Each number is 128 + 24 x the weight over its row's rms, rounded and kept within 0 to 255. Layers, rows and columns count from 0. Numbers have three digits each. The size before them is the row's rms in percent of the matrix's.

# up: layer 6 MLP up, 640x160, rms 0.108, rows 168-249, columns 80-159
# down: layer 6 MLP down (transposed), 640x160, rms 0.0938, rows 168-248, columns 80-159
up168 122:075175117152165151123114152085107140167136075123083131104119120139116125126075132150148100168107152171175105141147118091109120117131153107160116146147161127132085116177127135145123103122098124130125145144133130080118120187158143154124121139
down168 124:124100151096123141161141158099071106151118121167129122136164137132156141086130104133115094149139143137138130151132135146100124107146121137142129117129138101156114123101108128117086131111085162121112174140117137135161151095177122166100156136
up169 106:115101116094162123121158152115131118153090114112161145103108108126148109133062151097148100156135193149080143128116117159114129071152162152128113116125119149124157118140183135133097176155111119138154146104130101114132038161168139155135145151
down169 106:102134132143123121138143131170134139115148168129116122153124124159109152169117099136077123111145068099175112137114125144141133166138116118113149128142088093114107137101131125131142092105166107164134155123080123154084113127128130127142123147
up170 108:117161138137150155124142124117101134121103098112130125105119108107118093142110123152167072121125164130172140113135144118107147132136123149187118066153109127144135128149137119145120143179117163110122125122110118105105082126099109118139132137
down170 108:125121152156144095150142117122130126079124161089140116145105138146146143153144096158105119133136148098154162124105150118115115172135093108145099131141123111102154100113128153158170104170139139100096131145130123147091113142120118098110077149
up171 101:158090144091168132145124121106162154129120142113124139082130077153155109120125108136139133114142212119142143119153142129139098154113126076158131107128149135157127084096106115114134135152103162133130118123119085122118106119125154107163099113
down171 100:131135134131114143149119146103037115165131138125116127118095136124144148090125133113126127119153065136140117121077137097122134146083136178122135146114146135131118140131155149180120119114112170153104149150105111088088109120153086161093159134
up172 100:107154118161127154111147129101115113150145100134092106109139128167094115100098132133125119102150105191170121098132141136162115110118124139126086104105113120149096102147132137157139168150110116115136130157125113123167114119095110145088115101
down172 096:093148138113135139088121129138145141115188172097146109155116124124113139096151105122125133174149176103132067122115136141132117100153094111168110151134137133099115099125150112137125155075118102156143123107127147110133105106140111108153143110
up173 094:089134109144115140132118123164122192127109139153110123138165118148141132080067091125138117116149149169152117122165123120145132145130107087115115154153154090134128120111152118118131146124114105142108096120072144129180106148140133157146126124
down173 095:133185133087131142142133148126117087123126126106134154145082144135139175147164179113111155145115092105163129095151163137114140151096127151163113145085088155103147146191106156151101119137129143081150151134121146114111111134143104121117103106
up174 094:106123131149121138146092138127147163143132118166108096122108101143135122135109137168150110141136187112120157122152142135173112154158132114085127132188152129144101120142107127116141123121153118147090112150127149105123080132106135163082131124
down174 091:145107154095146101128156134116096108137119142128133167173115161138157176173126140139125150158077122123110086143135083147143093122120102136122114159090084134110153163172156108127149144134105140092113124155134122137123163124128156131136137103
up175 105:146150121128142155145086116091121120121161141112111104112151092142173125127094091108122118173114129165131105127135169170144094103161127098138092130172108142156117171103158196166151154107103156163117120131110113100121111123118127145114085148
down175 107:155107107098131099114088113104147084119116158121081139143118143139126113145141136089159105157116122128103139127094138118105131120133108125156107110103102130132165088102134146143117089129109127100167153146165121149172170134109113135123164139
up176 113:114105125103146138160115150076110173139125106139127126109088150129137117135111131148171168099167173132114149159159140123147125140145132095141112111132123102144084099114125113140152110115088084117121141119095112089103131161121118129115133110
down176 127:137120168114106121062112151060085131126128143103113119119104126119168189082091162125165139119178113152146118124147085120192108102138094143064158169127140149087083105171127101112139127135110104144134129166133110152143102099123129104140155114
up177 106:152130122102121153121116135077165130152101130148095155118091089118135115136115156137112132163140160129116138136144115144183145106149154117113145152131121152111129097126112162060110141120102085120133088123114138091159110149125144114194129125
down177 101:108154128157107131134124136151177121123146134116146130099143054109121115147149146177126170099128140104173099163090105116121160137146133124132122169144119161113154135126142119141160104140129081145070097122112101124172147173139116115146110149
up178 109:147136140142195126104109125079129122117149112114150148135142117125118116101110150092106098085138092164173133135148155131135094123140078108134135084147135119165135102145113131118156157111119123150163112174126141094144126144122141117093101121
down178 113:162111123163129128127121188105131117124124113133123138160131157141140160088098065132153101128116111162143147133141120145162115095111126129097127110186149145123110134139093160161140143110121115158145142120170154092166121148097154111135116131
up179 099:119101157142112125150149201135134128161100133152161089116178118139115110126163123115169112115113110120104118132135105147152144132123134088131129146166110107117097128121135141163155127129138190156097115127106094152116125116105145181139108127
down179 098:140150143159130111127111106142125191080119112074118075114134121133107124134148111109129154147122128143121135095113160088115119125171121137120158126060174121159124144147145165125137147124116180149122082105085142144109143119130130142129108137
up180 100:096127110122197121086068146125158171121161066127095120123131131105167085154127124138085087158120129150127149158147130170100117112149161121160131150110118140103141140120169140104129112162103170126130149105141156091125107136113101143129126188
down180 101:152130160139103132108152084103138154175124111131129097143119113138110147126111113090140153102163135100123172095132115118150103098128124125138159088166141076154121063139110129156158097123108132107098134133097145199150147107151154139165114127
up181 099:086132105112120135105109146153157138170157083162146130074107120134116108144128114146148124150097126119135134128156109117143112141143159094164155121149136157115086146155114136104151122122114086143090109149080150132145090100163133125111163090
down181 107:124125126125180126118118135132080089121099176114097106129114131133155142093120116152134118112124102102139121150139098153158090099135135156110114147185145134098143143128130143149067123119125117181116133072115139165155115130155108182118112116
up182 096:158107108094120149120121096090112122136142088171138130140125135101136135081124125114122111143111138126143145151149138186130132131168140107113121086115101132100114140096139180079134133096112159141117116141113073131118156171126141157120103147
down182 087:115124153138117100092125120109133142101092142126141120109121177171128101113114087134120136076163099142100108098140107109102135141172143121134170161154119091104130068179112123151147116176149119102132102125091100119150105115114140138130175090
up183 101:100129143163153131134115095116132103120149091142119114127135147151119097145147113126115102156122093148141144103140124170146123122140129150104147176178160180144120150109123157134104153132133170167118129116131137120139117130088123158126141168
down183 110:112071101103163120116102113116133108159171121145144124125125093111092094075143101099160134109129125097112095162110106132131134133142121131118123148115187145118126176155115106066149125097126179133151171128098131144147140085121112139134121141
up184 090:127185098162116118135127115144088146159108141151113087105165116103179108064144134141102146150151131166117134136118109120187125144153127124169103154147093130133120136139083114131178130100136123112148112121109150129137157122139094147126124139
down184 091:146091159153171102122163151091156121110100135092164181140065144132111142151114129103148129168102136106119148084131170127114140102150092103155142117157116157121123139129154157155078113151140129145132125155126153163126116166113125137117085141
up185 094:135128118115143146131065111109102134126115121138060067165100150140154124163114160129114125097122109141115107108105120178162174134129174108136130119168100124137132108103154167107094148115147162190115135156096099124110139143128123111129125157
down185 096:125169122078092099095146115109177123170127137139169141122124102121106137113190151098110105156098111137116162132168144124173144130129097153128109129122121122150112108147134112108157128172111125094147126176122124083125117096159139076137135173
up186 092:109125159138129126131113103137109137145138103143100149150168133144119141131137089122118133151112133124118063127110126147122134114104104118160109134132110099154139107102076117102101145091120187159146132128126121085121147158160086128152118143
down186 089:158124081129142161106110148142118132082102141137131109099124087130130118134144116132146132128134119098121117093143108110154106130116133125117130126115102110090125170099162088142154115155137097159058144148175153114145128064131161120069130102
up187 098:142116126167151116128099115096153141146097125120105117140096091111174101142127156146122137144114092150152113106131174139151183102129151121152122098170125126083114149091171114103111115094127113131161143156099145127118127151113157152102137169
down187 091:130093140114152125162124120104103135127123133132156129086167125140168106100114147145127122111147105101155132127132091130116144152159157173139191116140123132150094138130101089092135160180188111164167206142131124099157101088137087160183119113
up188 107:137120145127158142143147151090132142152148152169139090125139164138134143072055110100140096095150145148120120150167119106167088120131110081129127082152150140124132111143123145128091160124126143104132125146108151126163095156123177119154128173
down188 100:122128140121124146134124184123146102122178135133138161134104097135159255109108161114145167123145110152124134131109079135120117085091108117129095112116113143122114154168121099113119146123091143116153118123111117120165149154135110106143122055
up189 109:125141107132094152098131126147106145158092146135109109123106097103146126093079082122111116115145125142134094134128108112147179109150120156115123131141143115153122104122104132170106116112101101130137098130135106156179118130146105134200122139
down189 101:114151166126172081128106133118097118104083100118113129119159129104102170126129132121112129099112133145113181122114158075141146172177139170146121112157084142096114088149166122126150102141160136133147103158087169133118103118131088121090117106
up190 105:136164110135117108090146123124168116115146133143117087133126102129144128095145122121147135141180125179136123097139092159148164103153130136097125117130110108077083139129121113145131137136141130164170127130095074158159146113129139148104122115
down190 104:137098112110130101109107106140136146108114188128139112134103123142126112110141142156144140140093121132126130107147111131106151111151128117129121147107138141090136143105115118132153100135110167159137107140121135137131155121103175136073130160
up191 093:152151142094166119118095135160149144134165084135100154150110155162122119123134143132093149164125139126136110114117112141098093109178151109137083120137171131154108113128094136124107119137111128119122109127062133113101129141166109154132140148
down191 088:155158116111149127127117159136113104098129096100147119177109086110110088145177089085122157123142122095137094132125111129127082156109134146153139127110106176097109112110142138138145110170192106153134132113132144106093132109161142115138152150
up192 093:132152156092132136147139163119092138099157089128154133164112139180130118137126117122118118125127153122143114115146126164128130098091167097123145118142137140148142139120141183162139175134106132117084119174121107079101118137133108150097125143
down192 095:167082141153165123090126129092096143149100136076154155134174157127112143126121068154121124145134110143115122116104167102108117118132130153108127117129153127095173135128160119093161139138123114108119150114105133153115103154172136186092111140
up193 094:150099099112125156133110135087114122112087105183128113105101119141128117090128133165125106140151180130130146103146123132162124111186131153133142136129151140156128115142108143121148186084088087137141094171109141105172128100137110122133140135
down193 109:142125133118148127106118156112134114146092085132127106122133125128105062108124105159103148157104134128122098122173158164131152129138175123129127118155104141162141118146152161132080143105170129154185111126108137160146132116148127173083130104
up194 098:125084109118151108116131131103131167156127138183137103123144124136126124139084131119116150116123104143124147111138160150179129096141097115093128113190133122133104144113127137105101121112092130139101132108119102123116120136123150169146136166
down194 094:125154150120127148191121128110096108121135114138154182113095095116069118136103135108163148142114135113157183132144136144128118156134114138131098067154119130122074096106150112091130111106119132139136163157108118128119108108153108173145149151
up195 092:126125101118133141111090163091125150114115115185093146119062137125152135140107116118101129149121086131123134141143129157114139124168136136154121089183144105146098109166135151106135110101080140146099111198146104110164169159109132140103175116
down195 090:103129159129108115174156119142116123099122139101099119124107119113137134141107119140082130148131114164104195178130137128114170117112158124082158147129094142106123142128127090091114133173107132098155156096154140132118143115106107108128128113
up196 101:175129114116099113130115175077139124110120115196105122077155140120115109150145128110136170133139127132137126116130094139137128138109188094113120145137118133112110144140150149140131141138113145133095121170135100067118149096092113123125157136
down196 102:135143089129132137116130122123092123105134150149134123110117129114085134091076145098137114119163098169133145083122116083155149142120094152147112109173148108170127091114112112140151099094128168088128127104095111181151122125168126155092145133
up197 084:134125132129111118113122184110114110128137154072117125102097140119107108094120095121154131096124133153098155149146085094131142144116130092139168156100135141171082136106132125118181126163150100116126117115118089124160120146127148101123185155
down197 085:122127112130143144125121096170140133122138116194130143091148101149139217147141166113087119179139145119117136105114169167131119154161150122123073100173104107148127112133132134154103123092120134142123133108129138102042170130127131157112083122
up198 097:089104162127139163102110131170069174169117147105109133111148129106154108163088112152150099114127133132113118152135140147143094118127133124131144117141104134162089151131089157113131119157093143136117131120117108119130110119187118116128138117
down198 097:140136126121103086104161138115114155096110160137152117122119129184160151128118174124105104129119148109132137122134121096129178169167115114092133129100123109111139093149095126136122118093131159143178160084129159102140105118121157120106137111
up199 110:140141172126095209129117130121172104183188124142076106127104115119153118132155138105175139112138138128132152172143160108158150121107118113129155137157143108121086116134107160153127124104116183142122107158106118110131171112128133165122089142
down199 112:115118152152152111119116104109152160145166137121121134105073120117128115147086119137150179129164102127130124111101142106165110145110101104093148117104154132122107140150146144123132097136091129155165143123116107182135140100165157134122139137
up200 115:110149134121183155120067097107127141112145119150094135130119104150182107121086150125097090169139136182108127145112156146110101072128138115145137123140135174089120133131132138154119126167114171149151123086116136097129100169117151190102122140
down200 127:134132107129118124128126130110161154142126129156165123118149120164135156122137115086122102112146143118126109102175126135111127138093147108136155120150121102148131102102165125134150106105098140117139103116114143158113141084141177148098150091
up201 103:082109091180142124131119138137138153135101102166146145065138080134134110093130121098113169138139137164111142142122103125120147105136113108135085126124080099143097133115140154151123147115112113169113117140115094075130122122155161152193135123
down201 102:102072127106145094104131113132070118112119113093158124109151117132121137132165075120153085113095152127110116162118118158130080132105123125108176126129102110135147139120108132124195100088127124161136100136150158139127111123121136142087154090
up202 103:089130129170127143140133152114143116139156113160121156074090151149086095120136096089124144162104115173126100152122146138138142131171144110140058127136121139151101132126122119137127136110124094181133090132131153141126163134101099124126144164
down202 105:131171122096110144124150135162105106175186179119113121136147151111114100105136118099145128139121113130150094117134170112150137139131157124162113130080128118111111150130178134143152111180123121157123109135140083120145123132167113120163092120
up203 105:122125129150115099138107129135134158174116117162132129095139092152160069111158137116170162090120110169164145142104123101148184140131150047137113143126094127146096149141139123140087116101098157164119139145113099080115143116081131177113097119
down203 121:110136149155150110145134155106106127132149132135157121120139130132136120125144114135147099131114114125157110127105106151142184108173151152160120135107120118119133176101118102151090135117142111142162118138114144123109126130140091177182123122
up204 089:144117124131119150114138192111155141124157138121134113141151145138146135138101102141144125090137128104136079107149125174159153124097141103114155115179121122119145126118175157131142105082097112107116118141130119149154139150131094121140132165
down204 089:152116123124134128165128127116088123103115137106139107159140116145146162121109137109122128103151133124132117116184141089082176133145133145104095108098196148097148145165099132111129124142115123155159145133068140118110098101136153098121121139
up205 094:104147135145183150158151110131165121151174122148152119096084144150112118159120134132111163153131168092145117117159162135119137126143118141156104095138072131137127115109103140135111132136100142105117119113100148131101114132135100089141135157
down205 085:167109153129157167127105128097127086112153126117140095141135102112085112127140103126153097127134123167115097129114119178128132143078135119131124130166165105155159192119139108081167118124163106111134128174102103136110113110152104134118109120
up206 102:101110129145151173103145169088096094138124110151163108141123099134120136101139106083114131119141154109178114136145161142141175142164120094169087085120107127106089126141113137165101122098135163172141156161140100120124118141147111151135132104
down206 106:126123110168135219138142131116118121137146088115104118158137126143137107116149105123157105147122155145150128174104139104128121131121159145141074095116139117112153100145127100117113159162144145150115145164127115122131110150158152113125140125
up207 104:113140119114144117123117098131154143122143125142114112127099098157103118097107104139137135068138125095150140204134110119130178125143164129139134147096117128166125128139120140160119123126087108114154044126113154126123152114146159175154154138
down207 106:125115143125097116117095127133144146108113132116134132128081133162141119114104142141135167140107107146121151117102121132158086165118124110118147148110093144136134150167159123129109153120144138177100156085101177113157115134076121075108137127
up208 099:113115105149118170149121191114113147117174106106141120083112119128133108108129106114141140147131179146163123133134119120117131109096127122135084127121133163133104141173119161117132150146098089106161140164159123116137113148142122102127155122
down208 102:116161166148108141175168135132139099163122110110144165100101171142101112152097158088042174148116103207095135117111075101094128109125139120131103163135164114153140128142071114110105112137154167104139160131130135145104098156136117134122155133
up209 108:145135125168156131152179128113140172114122111112109099121136132178118120125095128165141107161120109089111140153109173123140132127151163122168097160167123096079128142105142151102133110115118136154116116153153151118108102122075122143152138133
down209 114:094108141188142135091160091130149126133120097082106095150108148142141129139105118144108091149111083153090090105119107113133142132126126117143142166125098102098140099134114137112103125171164144120187121158130180154154151087133099145129131132
up210 099:169093138112157143119130126133121151147129157157075156136123134143147117112080108114116132084115169119090123148104142143118143124120115092130100097168146155112163119154167126109163160116134154152132088115116160135136114171091165152142167190
down210 099:129113138133133129113120111134049149139125116157110142169110112140136213114138133087114148136152113123121085111125127117131167101117158143151125101099161135118144118163132137108125106136141163134098135127145120113135116147116093178102152128
up211 100:139165162135125128142076151151113111109150158155084104121144138146103064137126117129139120113113148133108147175122145129128130097097161114178139114147097148144136143145151153143148153105122148151165097139123091128127127134087126178113162173
down211 102:165125105116147129124129130120161134134091133128132162140131187110142142130147140182120121159151128087132128106137104118124137148122108095149149130149181095104110126115119133145074097139115114112134148161111137143109141114109120142112103149
up212 098:088110147096131114106122121169139154112132138132137112155153112154121130096090149156134110109111127139131059116138145126170118118166152163110108140187108174078147150127140135144134158160134156121144110082098128128171136176131152111135086140
down212 102:090121100105141057174127148122095133123134136113134099133143172141137099043134089116152122131138147126146128134155123119136129141175115161171103163136096135089106122139122121149127123180104149140123121127134126176139172139152152156140147141
up213 097:108150174135106114123149114143154145121110115128125171102110098124168129125147103158143123143136158123171134159072149141133109108133152100130122147133150097111147125129110113115095141143110155102085113093131144114151104139131172108151118137
down213 093:117137131135109154123110097153080082144120121111118168150133162136103171104152158097094116116159116139092122095140087137154108095109170194199121146102070149142141122149114137123149148149121107124170123133129131179125145131126071124138132118
up214 099:123101087125171120126142123126117158125134060157100129147133124135139100117143117127156139116113124130150128142131140149098129106141188153166124099154148103123147121147142134143142149150132135158176124068142133084126101112064112114134081123
down214 095:080193124128100171122155115123077119135139111116157094166162105104152150118178131150100145109129138172137116111116138098129121113171116137121163159100141165159151126148118099119161110124149145100114107163119088167107089121134154142098160112
up215 098:114127154063149159108105172082129166116101140101070152150109145112160133133090149108168116131151143130120120116112128130135142101120101113149100125147126105083110109156105127139066131155109134166163141161123130106157102177141131144133154111
down215 095:121121103103095133137177155105106086133110077182119156118148162148145074106126140117112106134117186157133130125182125165124092108135137138084111103095151145157118169130138120138153109096100101122101173121180117117121126118136097178183145112
up216 095:119126105123157149074117094131139127128147149135167106109156084130139093096112108140097086144123101169123128146116143123131106121115124123134122147152117142158114112107130136139125155094124178092189154093148186121150123121141076165173123132
down216 085:168165093091147128133130182162118151109136076169132134088132122132121180115158096095117142110166106089131148157166090074120118143120127120093120105117150148146141141156135147164099101121125096141155105187140108129162147132104135130118112158
up217 096:138097087157168132097157152093107083144121161129134152113133144113160122130123116135098153175171129149135156111129142167157136082146098147130112109152100157093122108085119121124120117095103108176101152179165070129167113152167067099176132104
down217 089:128105115152135137122111157076111104101123134152164150157121125082101123115124144144141165104088139101118151138123139080130152089062128120136153135094168142158107135144140120114116107134116137135150130139114133100123143161110199111113123123
up218 114:119164150117184160129124134129114126157092136131108114111151083130123117136142148137137140113128126126124110108106117116164135114140104105175131149197117110121107112107077120132123099101094137169145116144110073115131167116129100166170121148
down218 108:126162161119126095134174155107132135139141128127126132096125123123121119093124087132103120126166116145160129119116117153161110142139049142109138107135123121087118104102133107122134112163154122137159146158141095147141125103124168118149104185
up219 107:137133102123147141143135121152106111175177130130108122105127166138146109141157124081149145132125111148145082171102116184109116116115124108133105151179158138158129129083102099155132177155096146139166103126131144117105135123138131139156127176
down219 115:115108142130112131100122162119125121131108151144113124105147161139123077101126102119113105101123148124144130139133096143183127066137126103092119135148095157108166162169110114110157134133114140175138121129095137112153094097112149081145124144
up220 094:132146121159153089139161105118150123184189129118131120124125149172137117151136160107109144116125096108125115106153177125138118119129108126110113099154113177136129168102134123153146092108135186109117133098106106096109128149113164126159115155
down220 086:083162168121136118090106112122088168123112157096108138160121188142104157127177141156168159113112132121117104141135081135143102089091121171139115103112088086119110090121111125117155160110063123165112115137129153145134131139152152139140113119
up221 093:130119099114129097111092127152133120131123113089144099116120124206127143149126145158126088124131150141170108116166125132135150147127138166128152113137147135154114083110096123120132133117137115131086146115124123148146117167114165157148152129
down221 089:113116205140143165156134129113109118071130126160064120159138148067154146134113066133159132145122100105119116162124109118088097107165134139109134146182119073128134169123125102118141113118141123125115117169136129124135132114123132129132152121
up222 099:103112177075084198108105148110169162133153137118143142145148126120138098102119074077106105100152136130153108144181122114125131141126118141129127093116097150164126148189087149129129184151099120117155124172103111124148114134110112155141120109
down222 098:150100122156082114124110080155117093127130088096172100114145161118137109170097142117103162159137128112148124158142133157111159129125145126154133153076119118130117125105139132092149106135153089101082106119187183134124151120134110126122131116
up223 111:135114116137118137106128153161145128132131132128098106112092139141144121150128118130151111154145117115129072171137115163138118106182114131159118130153135109142140116137116152108121155114131127104165075104130155127127151129120084120125115102
down223 105:107103118178111080116107125140169143111148162161115123122129125104149123104166086095107166100084127140113135128111150127097141117120162100146096139158139098158129129150147163109107133135113142117149134144132117132132138118100131150134075117
up224 105:121138152171145122146135115146151174138143140143143135086102158112143104087098119091117100133136090115127154183138137121177121123138127100098161144166101160136128144185176154142109166136076125112129085111146154121134111107116103140111129125
down224 121:136141167126130173121144122120129119151106140110173100140136116100132109121117122134103117113104126124109087130106113156124201092114148144139141144186121100142122088103126105169147102127173150123113078095149132135159117159124103129103121148
up225 099:126114109106147121116149154126182152122126161127159123154124076101131118113134139130123115137103112141145152141166118137156124138126159082143118098114129131099147127149137152121136111091134189139076106192142107175115099130134119120112135161
down225 094:126162131117184149130120131097142154103131129088130125146175173150143099113101151136121150128148110174087143099153114124123140105089119160090087105142126135138179128096121123140146102135136164148112123112169089139160132105138130138140114132
up226 094:101132119150122122154151151073151156133090097125110130116155143127152130105131106132171122108125145126112134127108131125128195093132166131157145112116148124137138097155062109152082121164133154170107145121130103092134124180103120135133120084
down226 090:093144135117121107094145130129123154118147112106191116123141123116109057102123148150092126127153123140089154133089106106120123087155170129156112192078084127156160117147140133118092120109096116142162153132136109111149119104122122162149139152
up227 105:110124135095136139132110142087147120166115085142101118081133133120113077152157130148062141155141137110182074126168096131111166100136137108107157123144147120130072135199158176143151141130132127118110120107115145077123072131112161134111109142
down227 101:172139139146145056134119124167113141122158144119089163119139090048105158105100133129157145115142109121126116110143104155113119122132110133152125129174102129104087156127129127159126112134113141115102157111172139113156147112122136142134130090
up228 094:089118138118148143105112138110112143099102110120142119119121142160147099128135128081124141072120168125115148175160147115134110097151129150176095166112128182145147102115138119129057140150123103142113144115125138151183099165142137107134178140
down228 096:132112131137110135116138115159114144146123139110118175142162103107086186109124140129118105158140139097139132100141158123123148159116155120059129119173151095130115101145117124120180116121148156145115103131155116136128110136120149128137139115
up229 098:105147128134134191127152096155156142182104133111140092106157137092135118150143104118093078172152137128153129154134079133117116127108132143145132129128100121120147131157107191117154109110120138120117091152140104152154107115112129110115114106
down229 098:125135115104107109142136129145105139134148189133134155092136153123110138116152172127167152120123131102130189109110124092190139146123131140165162123108117100155126102101143108116093118148169131148110097111123150132155151164125156096128114085
up230 087:101116117165104125101123090162141136123124090141133165115123110153129087143117160143117089161130121171080150137103111096127140108160133168156120172116121151056184113162134131098137153123127096112126092117115139082153064140131137141118151127
down230 089:188116142110175110123150175089115165145091164106106079125137135152143128129109080089128145108135125130071161140139085114139126103108111087066150129161134119109118174148131120137137100112105155156155174134107130127130173121122136134118115137
up231 103:077123127121122167140113123065141110132131076136137134153119130160088134141129119082137156140108145139141138149129114165095147093128114157136114130127114169087087083134137131126105145192109132128145119141159115112120112162149155132107150089
down231 106:170122130156100095091120150137121157127138130138159125181144101107100115123133128120094109123128131200099136138161077123145158105131129113105160123153151094161125103086124140171112172103123172106135131132123151140142143141143099149078125051
up232 103:138105120167088141109134102146125141175172077126078142114145096119154111117104122108151112120137118151175120142123113183126146096152159098170125141135140096098089089157145137152132144108144134181126141158136130101123105132130156136101144138
down232 113:098110125145115132107115168108106156129133088115133118109126122149141038141120123153134120113146120155151159135132103131113118121104133105097155130139151137123096151162137070124084115126149146155138149123103084161106172083116157086053127151
up233 113:074113115135146136095144146129144119121099126161121136163112146146116128159134100100105125124098139094119072145143115116119155135135097137133145104136111166118141114121094121166109153116146198143147088098144148152138135167125147169151118139
down233 110:094134142107139109130113132116091104128137148110093132128156117118163148102164093135124108102110135140109135148144154148085139173110124081151095135146121143079148163137112144104165119097110155120108126086159107169143157149124130138165111164
up234 089:121125124152115147124089153127140186131144105139116119099144131128147099100134119116105128143136145122105114138134098128158151112145141103179108082133126121128108131197099142122126122146137098195118106137120139163146106153082164115147166104
down234 112:074139146107185161126110165112145161112130117134099145096093116131132020104113135092105098109163124137144144163149124142144138111136122134156116108152114170115154142167131139158181134174101090135128124136123127106135108153107166108114110101
up235 104:157113103152152119120103116117126168129111121162106154117171125152117093124126160111146161156116103129125144129107124133115116045096107119151128096155135125150121141120157124113135147145088131121164125140143091084161146157101140122119088125
down235 107:128161131150125104114129121100106176143122134142142154172115152146147124126108133143142104115133138130109134155135125138163102154133104101118143120116160126156112113173157143059095125118161100135155123124140154166106092131090136069129111162
up236 089:109160164114185158151137105123106118113128142113110073126136113144100127151130102101133189117201156127115122150120138159149099153107101109142130104120145105126131159127117138126114152123142098142110154184100108097138154098150088118133112138
down236 088:154115126145130137114144157133128122125101126153158169110153087154119101122129145121169135150090174114157124117112159115148141073132116130112119097139097171152118145090139117124120078138106144102176134083176101141131112132117196125127104116
up237 109:116129123159136109104079141150121128141139108143145119105164091141111090126116139140108078118129101149132139092139131126152135114120127093116127125157145121114142109099122135140127129118099168123136111154154119102154121125097113133150108189
down237 102:119150128132158158119160143150092137129106131197188115143114134131088156112118141140132148141144123098153200174136099138124139050123079183118126137132168167124104137167159106112107131101103139127108143140144150089152141127127114118117077137
up238 106:119131105130102146136092141117107107137157135106131105080119130166147135121134120114153109129107150139141108140155131134131122134129083149121122094128122157136119119126088131171122100117112137113131117121136127088105129105133102098144165163
down238 098:157157128132143155120111128136107160170175185084192121067151120126126107112154156120115112097112127144109099139159146134128107063122178144091125123110137101127100114122132151122101160116123135159111145159124095128134175134134147127169122108
up239 095:102137140143120181124091120132123103116106121096118130076101074117117140181082117173145139138121160123153100162164122151130199139115134124144117106120150128143139150163070099139107149139101132142105114147133108124142115115154129091102122126
down239 088:123156126152105119119118113151155160107109113108121124145154110098101085137054179136117108150110114098141166145123150144126125124135132165158148111124097119115152127089139111111124117129102102098135092118107175159118141093111144122172110138
up240 091:087149110146165154129143114162128126197137120152133072147112140131124134146126159144103127113173148138122145137160128142129130165157127136157177057147170140139102120162122138120122122103149132147134177097141098118120149134161120106150116125
down240 088:128124156090137132078107106091131128099124140095110139132115134143153111133105132095158150133149097139115109120109145107152092084109142111098151141144089112128053119123148117160077105150167142113130084156132147137165121130122133146142133122
up241 090:123121124117135170103133135157140087148131082115113129111164144131110104175151149150084154160145158129145177129138120156131134144103137096120087102140111123160108080128092112135157153129145129167114081139138139120133115094116125108152135095
down241 087:083139158152128115142153173162120150093066163127139112130159114129115121092125136114142094122119141141106168125128135138169101132136156141101166083119115108103147132166137153060122139150137146124125094125126110156129119144147122113133136131
up242 090:139141108102115129138146133143084131113131121148130109101120082131133138181125130114118134102155158142129124132122143156152149120099122079123155152154122135128106146115095123107160136087164150113146110104147073086130156079122143155120125131
down242 084:139123077152102140096104113141167099140138091122155103169136135087142130153144106110119124162151072115145118140109126134133099145139152176161170089087112154163142125099144102130112150155112139127160136135126123146106118105132162167133143162
up243 107:143163132154112182149109182117166167106126130161085116144079106138113109139128095108125118075132186165129148165177112095135148126147110142133106117115108151160146130153122122118159141141115100162144110122162139106107141095132120109125124142
down243 104:140183134150100102156127171132123161104147173165128125150121103109119163110089118129152106109158152103090141113127132116174109187149094101105141151163131097164124143114103155102156140161089144118104143139132160125063088112086129091124113106
up244 106:114136152134109160115099128160111106144155105105080136113052154135162126108103103134111115118121131117127168156127113124151121126137159138154074140127084171088082119168144135147115172136110162115135106154112084145145132126100170093143147157
down244 128:131161141121132138100092148105119083152123135130114141130087166101131055121106152159137104127164100198139159144167076167131094110116166120138118089130131171134101109144131127128117134127122119125146093139113132173167128122125181073107155122
up245 096:084148121150105126096128132155064125114150144115110123111119115150149111116158084139158111132183141134160108121148098126180135111145104145118143094145161189087099109104056105143126135134148132140151125119119102154159145154093084137121141119
down245 090:131119134122156126130171119142176130130135130136139127121140115120099125178167145143104148116097188117110129121158143111110112157084160112158131097120073092157120165148152154081123160110068113143112163100189105152162106143148133117129100162
up246 105:100139089128150109103140161101174157119146139136144117131078171156166119131126082127129146102168132101116085121142134119138132117119120112166133126143126120105113093124117148161115137058108162134145139173110148126157131145106136101194147126
down246 099:139071136132136086140140131147131153134171121107158191106119140077111110142117128106089145109085142120150149131150130136098108153107111141117157154165084151098155110116124133116158133131124153158129143155166089115148152113099173146140084150
up247 101:115137100100123125152131103104143120145113064102126149145134100094106112182148138137131091146125137140155140129103143120120152124151162110147094143126088111140070132179104134084090105130108103131084125126140090089125140130160103151126126122
down247 096:127103103140139162167108161093117120104117150105162117157094129127152132136143145167135141133145119137083138134140153127119102097135122161119128103091111155120153151143127096116104102128113154144133185120116129152142135135176192119125153086
up248 095:170127109139152091132104134169113140122142131151130135133134090140126127109136116078144103129153123104130116110114162136122110100119140104148123121163115150105164109115148161132171209132132144110146062139163121119131133119079137128127090125
down248 091:135114126150156107130179142107122078109134156109156117172137099073125080132106141091103122142133113145113119081125142102130146162104129092128135125132128120103131159127166137140120135148100117108089139186130133125105110148146129132140102092
up249 107:123093105118104160134137128122137128132109103146125127109137109118151134135126149129166129145127158111131097125140127187145152133097122101159117115124119101124105116101117140094102150150138130128166128122116115065117128124163152136135136151